Weights of a small GPT-style language model, trained from scratch on English Wikipedia.
Size: 11 layers, 3 heads of 32.
Architecture: LayerNorm before each block, untied embeddings, attention and MLP in parallel.
Each number is 128 + 24 x the weight over its row's rms, rounded and kept within 0 to 255. Layers, rows and columns count from 0. The size above them is the row's rms in percent of the matrix's.

# layer 3 MLP up, 384x96, rms 0.156, rows 26-61, columns 0-95
size [105 103 100  97  94 101  86  99  98 110 110  88 104  90  97  87 113  82 101  96  89  98  91 102  96  99 101  95  95 112 110  91  89 103  93 100]
[[140  94 119 127 129  70 136 146 104 103 108 140 177  68 118 128  91 111 112 127 116 119 145 139 106 126 120 184  82 145 144 112  76 135 161 162 136 132 122 109 103 136 105 121 170 122 145 149 143 134 104 153 112 124 109 167 158 110 122 134 152 144 108 110 130 160 102  97 140 122 147 135 152 125 178 105 138 107 169 123 127 108 117  99 111 112 153 132 135  85 117  88 164 134 107 151]
 [114 126 116 172  59  99 130 120 132  82 136 152 109 131 123 163 106 115 104 163  90 147 107 104 127 102 155 165 153 121 118 152 133 167  95 158 184 166 162  98 147  92 134 107 126 119 133 136 102  78 115 159  80 123 141 107 112 100 140 153 130 130 134 127 106 115 140 144 136 170 145 119 123 143 128 128 127 131  85 131 111 119 125  83 143 140 106 146 130 122 143 118 122 112 125 176]
 [128  91 144 160 123 107 148 138 137 129 124  91 135  88 105 126 139 145 142 124 109 116 150  94 147  99 153 138 102  89 130 101  74 136 140 129 131 100  91 143 130 150  85 129 152 109 149  93 130 138 114 163  72 184 131 139 113 153 148 162 114 123 108 156 131 144 126  78 172 123 180 158 119 134 183 125 157 124 111 151 148 130 126 108 122  86 105 146 137 122 126 126 143 123  93 134]
 [137 114 136 114 119 100 107 173 118 120 158  92 131 115  85 154 173 118 126 109 168 119 123 150 124 128 155 159  72 148 110 144  77 131 115 151 128 141 120 141 136 157  97 128 160 105 122 110 108 101  99  86 133 131 166 136 130 121 147 143 145 140 112 166 111 131 136 144  96 113 104 159 142 118 119 119 127 129 134  75 123 106 155  87  93 129 107 102 142 125 143 118  66 145 147 187]
 [138 107 138 115 127  92 132 138 129 107  97 125 135 108 116 180 153 126 132 123 104 154 118 105 106 128 126 112  96  95 149 125 145 168  99 125 146 175 108 144 120 178  92 145 130 140 161 112 131 120  83 177 107 163 116 170 126 116 130 140 173 145 145 153 136  95 112 108  93  76 133 130  94 139 159 159 109 108 116 119 125  95 147 151 107 108 107 122 148 105 132 129 107 177 106 167]
 [139 153 130  88  87  98 158 120 132 105 143  95 172 130 108 137 117 148 171 172 135 115 106 127 137 124 142 166 123 101 129 124 122 161 109 152 122 174 116 129 124 120 137 115 138 135 206 127 140 129  96 156  78 115 149 160  93 135 105 153 191 132 129 113 108 163  98 117 115 141 163 149 117 150 105  94  90 116 116 130 129 132 110  91 137 115 131  86 104 142 119 129 137 117 107 142]
 [153  81 132 162 131 130  97 119 140 127  97 137 117 174  84 143 147  62 159 162 153 168 111 125 124 132 130 143 127 105 110 140  92 110 131 108 170 171 141 172 103 119  93 120  99 148 150 109  90 132 112 114 111 147  75  95  94 147 130 138 142 145 162 102 137 167 146 110 138 130 146 126 129 127 113  97 144 121 161 148 120 137 157 129 121 118  88 159 141 104 143 131 110 126 147 156]
 [127 121 110 142  86 106  82 130 171  94 103 106  95 121 100 120 124  86 125 109 126 162 122 110 176 100 149 146 134 129  94 157  96 151 124  87 158 132 107 129 106 133 100 155 139 105 140 141 136 145 101 145 138 147 115 161 139 137 216 129 111 157 152 114 101 151 130 102  98 146 130 125 107 140 167 105 136 105 136 128 156 125 153 149 120 118  89 100 140  84 154 139 133 152 130 127]
 [149 163 124 126 143  95 107 142 134 101 102 134 133  92 132 153 137  80 119 126 159 160 159 146 149 126 128 172  73 126 145 108 125 145 124 163 101 150 158  92 108 148 116 123 134 129 112 171 126  72 114 151 138 173 139 149 160 121 121 110 123 148 127 124  84 156  85 135 129  86 143 139 123 119 138 140 127  90 137 154 137 144 167 154 117 140 125 141 164  61 143 135 106 147 156 125]
 [161 130 132 177  91 134 129  79 121 105 130 108 121 113 163 117 137 105  90 130 105 104 132 141 125  97 146 110 140  95 111 145 106 129 140 134 161 119 144 124 136 150 132 160 118 177 128  81 106 101 140 177  83 158 165 126 126 125 164 144 103  85 160 127 151 126 127  81  91 145 128 119  84 166 127 147 101 127 116  97 142 150 147 129 129 107 111  81 159 105 127 117 132 126 141 163]
 [129 122 155 104 137 101 150 114 129  94 107 100 126 127  92 135 103 156 125 152 165 136 134 126 131 125 150 112  91 100 144 135 118 115 170 134  94 134 136 116  80 135  93  79 183 147 137 119 112 169 103 180 158 123  94 123 135 173 122 130 141 140 123 108 125 168 129  99 106 148 142 161 119 119 117  74 163  81  92 133 139  96 119 122 130 124 127  70 138 146 127 131 122 161 123 119]
 [170 122  80 111 140 139 144 159 151  99 132 158 142 137 138 118 146  89  85 124  84 105 122 128 109 150 140 145 127 132 103 118 122 116 130 121 135  99 152 112 122 181 160 144 151 127 151 157 114  91 143 188 131 144 150 106 123 150 159 144 131 133 125 122  99 145 148  94 123 150  97 175 111 115 121 154 101  91 104 123 169 173 118 132 147 149  78 137 137 137 150 159 167 111 135 159]
 [127 126 126 141 141 111 102 157 139 139 111 103 118 141 167 130 169 110  80 146 101  99 147 109 132  81 127 154 126 104  92 153 107 140 135 118 152 110 158 152 128 152  64 134 104 162 112 108 112 123 135 105 132 123 169 111 101 137 128 152 145 121 175 127 154 138 145 146 160 162 110 114 128 145 147 154 184 118 105 127 146 151 140 129 141 164  80 113  94  89 149  98 122 171 140 153]
 [138 100 148 123 116 110 120 147 126  82 115 116 153 118 132 143 186  99 148 111 119 117 133 128 101 102 169 145  87 133  78 131 126 127  94 124 121 117 113 128 113 160 123 114 136 143 125 113 119  74  83 137  74 167 147 115 124 131 161 133 160  97 114 157 144 148 130 117 155 141 153 141 145 124 189  90 116 132  87 103 177  93 137 130 134 113 118  73 154 114 131 115 115 135 130 103]
 [142  89  83 180 125 130 127 101 143 128 146 136 157  79  95 112 125 132 152 125 115 128 108 121 127 119 157 137 127 135 124  98 118 120  63 131 120 121 126  98 166 140 138 113  98 117 159 100  83 121 125 121 155 137 148  93 137 176 175 142 168 149 143 123 106 109 136  93 134 142 117 155 135 115 176 134 176 135  97 109 144 120 144 110 138 119  95 120 149 100 174 169 152 143 108 130]
 [133 144 118  96 124 147 113 103 163 113 112  63 137 125 116 118 126 112 145 123 158 145 134 167 146 151 144 170 119 153 109 124 149 115 160  98 182 123 105 125 127  97  75 103 172 101 123 101 122 107 136 154  97 137 161 153 107 125 152 143 122 134 130 149 158 162 157 115 149 129 124 117 109 201  90 109 111 142  99 160 125  90 159 121 102 137 141 116  99 127 127 141  99 150 127 139]
 [146  70 105 154 121 142  93 110 146 110  71 128 139 146 106 127 124 135 162 127 130 119 139  84 126 114 153 118 130  99 110 121 157 173 149 111 180 129 125 109 106 153 137 102 138 113 133  98 105  99 106 117 146 134 164  95 101 123 133 141 139  99 155 129 148 134 162 118 119 120 160 137 118 119 127 112 106 120 101 158 136 112 139 161 117  61 133 123 143  64 154 172 126 118  82 130]
 [129 103 101 139 128 114 112  97 139 126 112 117 112  98 108 124 185 126 105 110  93 169 153 103 129  89 120 112 123 127  88 109 145  97 113 136 148 133 148 140  85 138 133 121 164 127 130 101 130 122 113 137 130 148  91 163 117 127 184 143 141 119 130 150 154 185 140 110 166 138 148 113  87 126 125 113 140 113 156  86 160 143 189 139 103 135 116 102 188 105 155 122 107 126 152 116]
 [113 143 128 175 160  92 102 115 119 120 130 128 118 107 137 118 156 133  69 138  91 155 133 141 167 126 146 124 102 115 109 122  79 121 126 137 121 150 150 136 140 165 152  96 123  98 155 156 135 152  99 112  88 173 112 185 103  95 146 149 125 190 154 120 127 154  89 105 148 129 116 104 155 121 117 164 126 122 103  92 145 118 157 158 139 156 138 119 139 144 160 143 134 150 118 139]
 [129 105 150 134 155 130 159 125 154  93 113 110 104 167 101 127 124 131  96 170 141 139 129 167 132 131 152 107 115  94 134  96 113  72 166 100 127 163 170 133 150 124 104 135 160 149 146 109 148 174 139 163 123 131  83 153 131 172 130 143 166 174 112 118 147 162 130  81 149 114 106 154 129 139 138  99 130 113 147 120 129 106 116 160 106 122 129 123  79 128 127 146  93 143  97 117]
 [144 128 111 185 131 141 110 157 134 103 125  79 150 137 147 148 126  90 126 114  94 145 136 118 127 116 157 163 102 138 104 137  99  91 133  88 155 151 140 133 139 135 103 124 121 122 121 105 142 118 138 155 112 139 145  90 129 134 167 163 114 126 183 132 138 182 141 109 144 151 126  96  73 144 139 121 126  93  92 106 154 153 132 136 142 102  88 107 185  95 141 120 147 106 165 124]
 [138 103 122 122  90 133 144 122 150 144 106 136 137 128  62 108 110 117 150 130 118  96 142 144 142 120 112 152 107 149 130  80  98 153  92 123 144  69 109 186 129 127 125 129 134 174 139 150 156 131 124 153 157  96 116 112 144 122 160 148 133 112 157 124 125 147 123  88 161 117  88 129 119 143 126 124 144 122 150  95 140 114 162 106 119 104 110 102 127  97 192 116 123 145 110 190]
 [164 101 132 127 140  92  95  90 125 140 140 112 121 158 155 102 142 124 154 156 132 132 102 108 160 100 140 164 108 149  80 138 151 115 117 147 173 163 144 155 128  72 134 153 168 172 125  86 109  88 116 109 118 105 146  95 133 132 127 109 153 146 148 113 129 124 160 127 155 134 139 139 115 101  91 147 107 112  89 160 124 132 136 120 104 149  93 137 177 123 125 125  71 132 134 134]
 [111 129 127 114  78 110 113 133 114 110  98 121 128 113 153 106 123 109  83 141 137 163 153 132 150  91 117  98 145 126 122 126 122 118 128 155 169 157 180 122 111 123 104 147 106 165 176 141 123 106  78 140  70 147 133 147  89 108 152 105 133 124 194 140 102 135  94 124 175  92 131 128 108 128 131 138 144 109 163 135 129 138 116 134  90 137 112 128 151  99 163 129 109 132 129 171]
 [129 131  97 124 116  91 107  91 155 143 120 111 126 137 136 108 136 166 140 122 135 103 101 123 182 136 142 125 141 138  86 129 166 159 147 148 180 146 105 121 131 137  93 125 136 124 124 100  98 126  89 104 146 150 160 120  80 120 118 147 107 142 160 146 130 124  76 170 161 109 127 173 154 110 133  99 139 133 128 145 158 127 144 150 122  90  94 118 159 122 174  95  80 104 127 108]
 [123 116 102 118 144  83  74  90 137 136 139 135 152 139 137 138 131  79 115 166 122 160 143  97 107 138 129 152 140 139 117 100 144 117 136 154 129 132 111 114 103 180 115 150 154 154 154 108 121 175 109 191 152 100 122 104 140 108 163 136 157 133 113 139  98 132 105 145  85 110 196 143 128 112 132 163  95 110 130 118 156 146 136 174 139 121 107 103 129 127 165 108 111 127 123 120]
 [127 161 123 154 162 134  97 107 118 124  71 127  97 147 104 137 112 161 118 126 144 142 143  96 151 120 123 128 114 148  97 128 105 138 161 149 177 140 131  91 131 115  78  84 121 110 151 127 156 135  98 144 106 189 123 110  89 154 128 139 113 125 172 128 140 148 149 149 153 161 131 167 115 106 106 144 114 104 143 175 149 166 126 117 121 125 125  99 143  88 155 132 134 123  98 174]
 [119  92 109 153 100 127  76 137 141 115 161 137 103 150 150 121 153 132 104 127 152 139 102 140 166 130 127 119 105 121 119 133 137 148  85 127 121 141 109  84  92 160 133 117 124 122 167  88 113 107  87 165 122 128 177 155 153 140 130 156 155 113 123 124 150 158 132 117 139  96 120 101  96 142 130 128 127  80 146 151 165  93 167 106  85 114  90 131 131 164 161 141 164 154 143 150]
 [109  68 111  96 118 123  78 103 121  95  85 113 110 142 188 118 148  74 144 114 136 125 161  97 122 120 117 136 137 108 118 126 140 159 134 104 145 107 166 125 125 127  99  74  92 121 143 140 129 109 118 113 123 128 149  98 108 144 199 151 113 142 115  85 121 132 142 142  74 116 153 119 112 107 137 121 138 120 112 160 145 127 123 162 131 139 172 141 145 115 147 128 103 109 143 127]
 [107 104 143 127 127 136 128 149 145 101 111 112 113  73 111 131 167  87 130 117  96 146 103 137 112 142 148 158 128 109 110  94  92 135 119 137 118 171 162 147 105 150 101 111 119 132 155 117  84 151 145 154 155 137 106 123 163 147 191 144 110 135 124 130 110 143 163 112 130 126 141  99  97 120 133 174 161 106  79 185 124 122 125 113 107  94 119 118 157  94 150 131 176 143 133 127]
 [148 115 113 150 101  78 110 158 130  87 110 111 122 103 151 153 167 122 133 146 125 157 151 101 142 125 133 139  92 109 123 107 125 155 121 175 140 126 128 109 162 117 119  74 130 165 146  82  90 118 142 109  80 145 155  99 103 119 193 119 100 125 138 154 142 121 129 127 117 119 119 158  95 134 188 117 159 109  99 142 112 156 111 137 126  99 128 142 126 143 170 123 155 121 121 149]
 [163  79 149  74 120  73  86 172 153 117 109 109  99 146 128 178 145 107  90 108 144 160 126 126 152  99 146 180  82 150 121 109 119 134 103 146 172 167 134 118  87 157 114 125 109 154 119 151 150 104 117 104 131 159 128 163 117 141 149 124 146 127 161 126 126 110 112 141 143 110 145 107 100 168 119 132 123 140 127 110 103 132 120 108 159 141 127 125 122  92 129 148 130 124 143 160]
 [137 168 121 120 106 149 105 140 132 136 141 148 121 100  98 177 100 120 132 120 103 169 127  96 132 135 158 114  97 103 100 127 120 106 114  94 184  96  82 103 108 158 129  83 130 143 122 111 142  66 134 167 151 125 131 167 126 129 123 156 157 130 132 109 131 178  96 144 143 116  97 150  98 148 113 127 136 111 130 161 128 134 172 122 126 131 118  71 116 145 126 146 141 146  92 147]
 [136 128 127 121  79  94 139 129 142 125 143 114 150 148  78 155 126 132 126 142 113 138 109 127  94 106 180 157  99 148 131 103 143 148  98 110 135 163 124 145 122 163 117 143 160 135 139  91 113 162 119 135 104 148 122 142  89 132 155 158 142 109 149 163 122 128 109 101 112  72 111 151 134 166 100  96 141 133  80 103 148 135 187 124 116 114  69 137 150 110 136 109  94 149 136 154]
 [150 120 110 145 100 104 131 161 114 141  87 130 186 135 111 114 160  71 145 133 112 121 126 137  78 151 161 130 150 120 139 133 106 141 108 143 141 103 131 154 152 169 135 124 144 162 114 107 133  96 127 162 170 120 117 113 139 143 173 131 151 152 102 107 128 134 123 105 108 141 169 121 112 141  89 107 156 133  97  91 138 138 113 129  80 116  67  98 155 115 142 150 151 118 141 164]
 [146 116 150 108 126 143  88 112 183 124  75 124 178 144 156 117 153 120 137 162  97 143 146  92 134 109 126 125 138  95 129 131 127 107 151  86 172 141 168 102 114 117  97 119 144 153 130  90  95 145 115 156 109 139 151  92  75 152 153 131 133 120 196 122 119 117 128 130 139 128 125 111 130 125 174 105 155 129  90 115 131 127 153 134 109 168 155  85 123 112 134 115 116 114 139 130]]
# layer 3 MLP down (transposed), 384x96, rms 0.113, rows 26-61, columns 0-95
size [100  99 112  93  96 102  91 117  87 108 113  89  98 104  89  82 118 104 101  92 103  90  89  92  92  94  92 107  91 115 107  89  86 114  89  93]
[[158  97 145 116 195 130 122 146 135 158 144 168 110 168 115 108 161 198 130 111 110 133 130 103  99 119 134 106 136  95 149 133 110 105 130 158 130  98 115 141 115 120 111 137 157  94 131  88 144 132 150 155 157 139  99 111 141  94 112 116 116 119 133  78 106 113 135 105 153 116 123 133 160 101  94 137 127 138 123 100 117 163 146 125 113 177 141 141 127  90 161 144 113  84 140 165]
 [140 119 117 144 124  93 137 124 119 162 118 148 145 152 126 185 120 164 140 138 116 130 115 133  84 135  84 154 172 149  94 137 181 114 132 108 147 146 165 130 129 112 123 116 137 114  81 111 102  99  95 132 125 113  98  99 157 132 152  93 110 114 100 133 106 161  87 177 156 139 173  91 152 160 129 143 108  98 158 114 130 141 127 148 115 107 150 161  74 130 121 131 115 125 128 125]
 [108 120 128  94 142 136  70 150 187  84  94  75 133 136 149 122 161 124 122 118  86 149 108 140 113 134 143 136 161 100 115 110 114 125 111 131  97 158 163 154 114 120 165 135 159 151 128 124 129 135 130 169 103 141 153 143 148 150 158 179  90 105 153 124 156 127 132 125 142  99 160  94 105 151 156 122 144  98 108 158 152 119 133 100 112 140 135  83 111 118 105 133 114 110 137 100]
 [121 126 106 152 141 170 117 121 132 137 112 132 132 117 119 122 124 123  85 157 121 118 157 107 174 159 124 148 133 134 174 111 105 131 120 114 148 175 122 115 108  77 133 114 167 118 112 112 126 110 172 114 184 110  91  89 139 110 123  75 159 108 126 131 153 122  86 123 130 142  79 144 141 147 120 141 109 101 119 131 146 117 141 137 124 158 170  98 158 144 168  85  93 107 165 124]
 [133 103 124 114 137  94 128 124 153 118 103  86 128 114 144 157 120 163 108  99 138 143 124 139 105 148 155 121 121 116 118  86 128 167 105 139 133 125 116 143  62 128 128 141 168  98 177 130 137 124 124 156 106 134 149 149 148 105 121 187 154 146 127 169 135 112 102 120 108  68 183 140 128 151 134 128 104 101 127  81 170  87 130  98 140  91 117 115 136 130 168 127 124 142 133 116]
 [ 70 132 118 127 146 112 129 113 166  86 121 152 153 169 121 121 158 165 137 126 157 126 153  74 130 114 117 121 127 116 189 138 159 113 130 110 118 117  79 127 165 134  98 124  63 107 127 126 144 133 143  97 148 109 119 147 137 122 165 124  84 146 148 164 104 122 104 137 167 128 110 132 122  89 131 129 127 162 134  85 127 134  94 142 150 117 147 177 127 121 138 127 137 104  99 128]
 [ 86 171  78  81 147 137 176 123 140 146 148 123 144 118 125 106 123 145  88  97 123 149 152 126 117 127 195 115 131 135 166 147 156 148 143 111 134 125 118  97 140 181 118 160  99  91 112 145 137 148 151 131 155 101 149 118 162 155 148 148 118 111 116 145  98 131 109 154 121 130 107  94 107 125 140 123 102 132 130 111 128  76  86 100 135 157 130 148 160 126 112 146 109 123 129  85]
 [146  88 158 141  93 125 102 106 141 115 118  77 144 152 157 113 103 130 178 124 102 151 123 144 114 113 148 134 111 115 108 128 101 116 130 121 155 152 163 166 108 106 121 152 123 156 115 121 123  95 128 149 105 122 185 137 135 121 117 171 139 122 174 158 163 128 119  88  90  92 162 120 116 152 128 131 138 114 147 102 180  97 141  81 106 142 127 104 142 108 155 110 109 155 165 127]
 [ 90 188 127 123 145 119 159 121 142 157 126 163 127 145  87  98 104 105 160 144 145 113 114 135 136 109  82 102 148 167  92 105 107 113 135 111 160 130  93  90 147 142 134 107 126  93 142 152 150 136 103 109 115 120 106 112 155 162 151  90 170 119 135  97 174  91 154 146 126 160 106 137 123 114 115 153 130 143 113 143  94 136 119 162 133 112 148 166  83 167 134 124 120 124 144 104]
 [157 124 124 106 123 109 125 138 135 148 128 132 111 136 144 117 110 129 131 109 107 162 119 129 114 156 127 119 126  86 100 162 135 133 190 163 130 114  65 137 123  75 144 124 125 120  77 103 139 105 131 178 120 139 134 104 149 144 132  85 109 129 128 113 147 141 167 103 127 161  85 115 125 127 121 102 129  98 173 113 142 102 156 132 144 116 114 144  93 134 172 128 200 151 163 122]
 [173 163 108 150 123 113 171 140 111 143 115 179 107 105 112 151  95 125  93 115 132 141 139  92  54  85 121 141 138 104  97 111 142 117 121 133 143 136 155 130 118  95 122 145 141 166 125 165 133 124 122 119 149 152 125 170 102 109  76 134 127 175 153 137 122 121 156 144 147 125 130 129  91 121  92 145 115 127 117 150 105 152 142 145 149 146 142 124 144 162 135 125  81  90  92 147]
 [ 94 147 178 109  97 146 129 155 133 161 120 124 116 129 124  98 164 103 100 120  88 153 143 121 144 115 116 137 122 126 138 142 131 141 133  85 141 154 129  95 113 121 178 113 156 149 152 148 167 122 103 143 176 112 131 146 106 183 130 107  86 141 146 126  99 143  97 133  80 137 104 120 118  96 151 113 149 100 135 104 117 117 117 169 132 184 140 115  98  96 130  86 152 157 115 140]
 [110 163 147 158 118 142 161 165 144  92 141 143 153  69 147 121 136 135 119 144 126 121 155 148 138 165 115 177 105 124 126 144 138 107 119 118 148  97 134 164 130 182  97 126 113 142  99  81 143 131  89 106 124 107 112  89  96 132 110 145 129 116  99 104 113 133 135 126 119 123 118 122 156 125 152 168  91 109 106 111  53 163 127 139 124 182 157 138 107 115 119 129 119 119 150 149]
 [160  97 117 145 115  88 116 146 136 112 139  74 143 141 134 133 136 105 146 156 134 122 153 142 132 112 163 120  60 124 102 129  92 110 162 152 107 110 117 142 129  96 140 126 157 128 134 117 125 111 121 124 133 130 170 125 119 176 150 200 147  92 126 158 154 115  96 136 127 114 156 132 114 130 147 113 114 139 138 125 186 113 176 108  91 103 100  83 162  91 124 129 118 128 140 134]
 [134 114 100 132 121 132 122 164 161 120 143  85 115 120 107 128 114 111 150 164 137 136  92 146 112 155 120 158 112 103 119 137 120 117 113 138 123 134 102 112 124 111 183 147 173 165 110 105 107 119 133 153 171  88 130 121 113 105 103 170 153 170  92 109 145 102 174 124 100 171 150  98 139  99 129 125 149 143 148 123 120  80 117 125 108  91 187  92 107 145 158 128 144 110 123 140]
 [ 89  90 102 167 117  90 171 146  79 118 116 152 123 163 105 122 165 138 118 120 101 156 103 118 117 106 137 132 156 134 150 162 133 120 129 113  96 139 146 120 162 168 142 125  95 118 110 120 134 130 125  99 107 144 133 131 160 200 109 152 154 116 101 112  90 136 138 147 107 114 173 130  97 116 119 156 136 145 162  98 118 145  92 189 150  94 123 116 122 144 137 125 122 131 120 156]
 [121 121 117 125 140 137  93 108 134 142 118  53 147 107 116 135 108 130 157 127 158 177 110 113 141 137 162 162  92 118  92 114 155 136 135 137 155 140 126 145  98 117  84 128 113  87 158 158 133 165 174 130 116 135 125 148 158 136 128 175 114 111 119 110 149 130 103 144 136 103 150 138 101 161 152 134 173  83 156 112 122 103 131 106 145 121 110 110 137  87 169  83 122 124 124  97]
 [106  97 117 188 120 109 117 102 120 136 126 105  91  99 116 126 170 118 142 141 108 145 154  83 156 118 120 121 116 112  86 115 142 131 117 119 158 117 146 169  75 123 111 121 158 117 125 128 141 118 127 172 151 131 119 153  97 140 139 202 134 131 110 124 143 179 152 152 122 132 125 122  94 111 148 127 169 101 134 109 149 116 146 123 122 133 100  86 194 118 131 131  91 116 125 153]
 [ 98 114 139 154  73  84 121 124 164 138  97 109 160 121  93 115 149 103 105 176 121 141 118 113 129 143  68 119 151 146 139 151 112 136 153 152 137  95 146 173 140  95 134 130 124 147 108 133 122 158 108 168 149 141 146  52 130 134 101 131 149 132 124 147  84 118 150 135 104  96 111 149 113 129 170  91 158 118 155 134 154 159 127 134 109 136 147 114  93 122 124 100 137 119 138 125]
 [ 98 113 113 139 170 107 137 189 132 137 123 151 141 109 122 135 119 134 135 148 103 159 100 127 132 137  80 130 117 111 118 136 205 120 129 127 140 107 145 118 133 112 109 135 101  91  65 131 165 143 102 131 144 137  67 111 145 156 132 113 129 114 159 135 137  94 136 117 177 144 131 123 105 107  95 129  99 152 110 144 142 148 122 172 129 125 125 162 156 161 113 138 139  97  92  93]
 [117 102 137 119 124 149 120 130 157 128 154  73 159 108 152 123 128 104 140 143 123 116 108 121 134 160 158 115 101 112 121 102 130 136  95 138 123 151 147 117  95 100 123  95 149 152 133 102 102 166 183 129 107 153 150 103 115 121 147 164 125 117 113 144 175 122  76 128 150 106 126  99 119 154  96 125 192 139 119 102 163 154 140  84 123 135 121  77 165 159 140 145 158 118 150 104]
 [131 129 150 147 145 142 112 101 128 144  98 120 107 148 102 127  93 120 118 117 149  84  98 142 144  90 109 167 109 118  94  94 137 192 119 129 108  82 121 111 148 143 144 157 134 123 200 132 140 128 100 144  89 124 154 112 123 126 128 167 129 115 114 168 100 135 133 151 109  94 110 170 115 131  95 132 108 134 133 128 170 117  97  93 127 147 126 128 165 155 146 114 150 133  88 169]
 [127 137 117 127 144 183 179 128 132 124 134 112 151 110 145 102 141 155  90 114 154 187 128 175 145 135  80 162 114 128 119 115 155 141 145 100 117  81 111 119 132 156 120 151 156 145 143 103 143  90 143 152 124 121  99 149 137 154 125 131  98 112 114 147 131 123  81  96 153 113  80 106 136 110 127 101 112 167  98  96 108 144 156 111 133 140 121 118 125 164  94 129 160 151 126  83]
 [114  99 127 121 117 107 132 117 123 168 108 169 138 126 110 123 100 162 152 134 131 173 123 149  96  95 103 159 109 148 163 107 142 144 142 112 111 139 154  94 141 140 106 143 112 154 123 128 132 156 115 112  63  99 124 140  97 113 109 105 137 139 160 111 109 120 178 103 177  95 140 109 159 115  98 154 108 142 102 171 148 180 118 148  98 160 118 131 121  84 128 137 132 120 172 127]
 [176 136 154 111 118 106 113 152 138 121 111 131  97 129 100 129 180 126 138 109 110 107  94 135 119 160 121 146 154 148 130 143 126 133 150 111  83 157 146 144 115  64 139  98 115 117 123 110 137 146 121 141 100 106 129 143 160 153  90 112 110 112 141 129 144 146 172  92 178 123 132 123 141  86  87 129 140 194  88  97 135 136 153  83 123 151 128 146 153 160 131 134 107 116 154 106]
 [135 108 103  89 162 152 127 133 107 178 156 157  72 136 127 101 107 112 125 154 130 134 153 100 151 121 116 156 157 133 107  98 141  94 134 147 139 155 139 133 125 126 142 151  57  87 132 112 141 126 130  95 137 108 140 175 158 130  77 128 125 120 172 116 117 154 132 113 112 125 111 133 135 166  86 129  76 134 110 150 143 119 140 125 104 150 183 151 131 127 121 131 114 163 112 101]
 [ 89 129 128 144  90 132 138 146 101 114 124 149 139 139 126 127 110 138 126 128 167 113 134 105 123 110 133 152 130 175 146 135 106 136 151 132 121 135 153 126 131 160  98 106  82  88 137 131 110 151 128  82 112 134 106 124  69  99 139 104  59 196 188 151  96 141 152 147 134 105 147 128 132 134 140 112 145 177 103 118 130 133 139 123 116 108 113 164 164 104 120 116 151 132 122 168]
 [137 115 122 122 101 159 118 119 131 100 132  64 145 103 122 127 138 139  96 116 157 131 147 140 145  97 151 140 102 115 131 137 112 128 118 144 104 123 130 147 113 103 139 124 136 177 152 102 121 114 137 153  83 130 142 145 141 151 164 192 160 140 112 138  96 134  69 115 111 117 154 127 129 159 138 152 128 103 135 160 173  96 151  74 122  82  97 115 167 116 149 153 101 167 122 146]
 [165 125 115 123  95 139 121 159 145 127 135 147 108 129 128 160 128 139  89 120  86 168 143  90  80 158 114 112 135 153 150  93 170 122 169 153 126 150  90 122 131  98 132 122 122 122 132 150  93 126 191 131 198 110 144 135 103 114 123 110 127 120 138  90 134 147 116 108  82 107 137 142 129 125 104 127 114 137  84  73 128 132 147 160 140 136 103 128 169 118 124 146 125 120 161 151]
 [ 94  95 142 157 146 147 111 114 139 139 137 101 135 144 134  96 138 137 147 171 130 152  98 115 117 164 109  94  92 128 153 111 129 131 126 148 157 168 151 109 128  85 136 153 168  79 133  79 136 128 144 144 151 127 122 133 145 118 178 136 114 111  84 124 142 134 143 104 174 140 122 142 115  94  87 101 146 145 113 151 160 120 109 104  91 143 157  77 110 133 129 106 131 106 177 102]
 [152 105 152 139 115 121  77 103 117  96 101 114 112 163 171 167 147  99 125 107 105 130 189 119 131 144 164 170  88 129 109 160 130 131 125 131 142 149 124 103 143 131 112 108  77 158 132 108 147 123 143  72 101 140  87 132 170 116 151 121 137 112 134 165 112  94 114 139 133 141 113 173 121 111 137 126 145 175 138 143  77 148 150 121 119 101 106 132 124 139 124 143 144 104 128  99]
 [113  99 170 160 149 138 159 104 119 159 166 168 134 135 134 127 105 113 119 131 129 119 174 152 117  94 114  93 125 128 142 129  94 179 151 121  78 134  92  90 132 119 153 164 121 156 152  94 138 129  72  81 137 117 131 110 120  91 106  98 116 136 158 127 115 132 106 140 145  87 118 181 121  99 127 112 137 113 100 161 129 123 159 153 138 121 123 163 117 146 146 136 144 118  90 132]
 [135 154 105 113 153 131  95 132 103 152 155 178 169 124 105 155 117 121 119  98 136 130  98 162 131 116 138 133 169 116 129 148 123 148 160 148 126  97  88 114 151 114 164 155 131 159 107 118 136  99 126  89  93 119 136 144 114 119 124 101 118 156 101 112 153 148 147 145 138  83 116 149  95 112 171 133  86 130  68 102 103 126 146 176 105 134 110 150 123 153  73 133 138 141 152 153]
 [144  94 120 103 157  93 162 150 145 103 163 119 151 121  74 125 154 136  98 102 160 156 152 115  96 107 169 120  98  93 151 102 169 140 112 120 125  98 162 122 108 124 124 122 144 122 168 130 134 104 104 177 107 130  95 132 148 131 107 162 142 142 130 149 117 136 104  78 126 110  84 154  87 131 122 145 160  97  90 157 130 135 117 125 108 133 135 149 182 127 156 135 132 112 120 133]
 [ 94 110  92 146 127 171 143 138 132 105 137 165 136 122 101 138 129 154 106 134 130 129  96 103 136 193 138 105 132 133 112 133 157 142  79 132 117 134 123 107 121 103 110 105 132 114  96 142 105 135 124 113 157 118 146 110 117 165 147 176 163 140  99 145  87 181 183 111 126 144 117 126 130 142 126  90  96 153  77 152 141 136 118 138 151 148 117  88 159 148 147 129 126  83  93 143]
 [ 72 143 161 113 148  98 110 143 145 157 139 170 125 133 106 112 125  86 124 146 107 112 123 164 146 132 125 149 132 138 101 131 121 104 133 159 155 125 115 171 130 157 154 173 136 150 132  97  95  89 124  96 154 133 140 110 117 119  83  54 144 106 126 114 147 146 116 115 126 118 109 137 114 141 149  94 152 159 145  90 111  80 131 142 125 125 127 150 124 107 123 111 174 155 120 179]]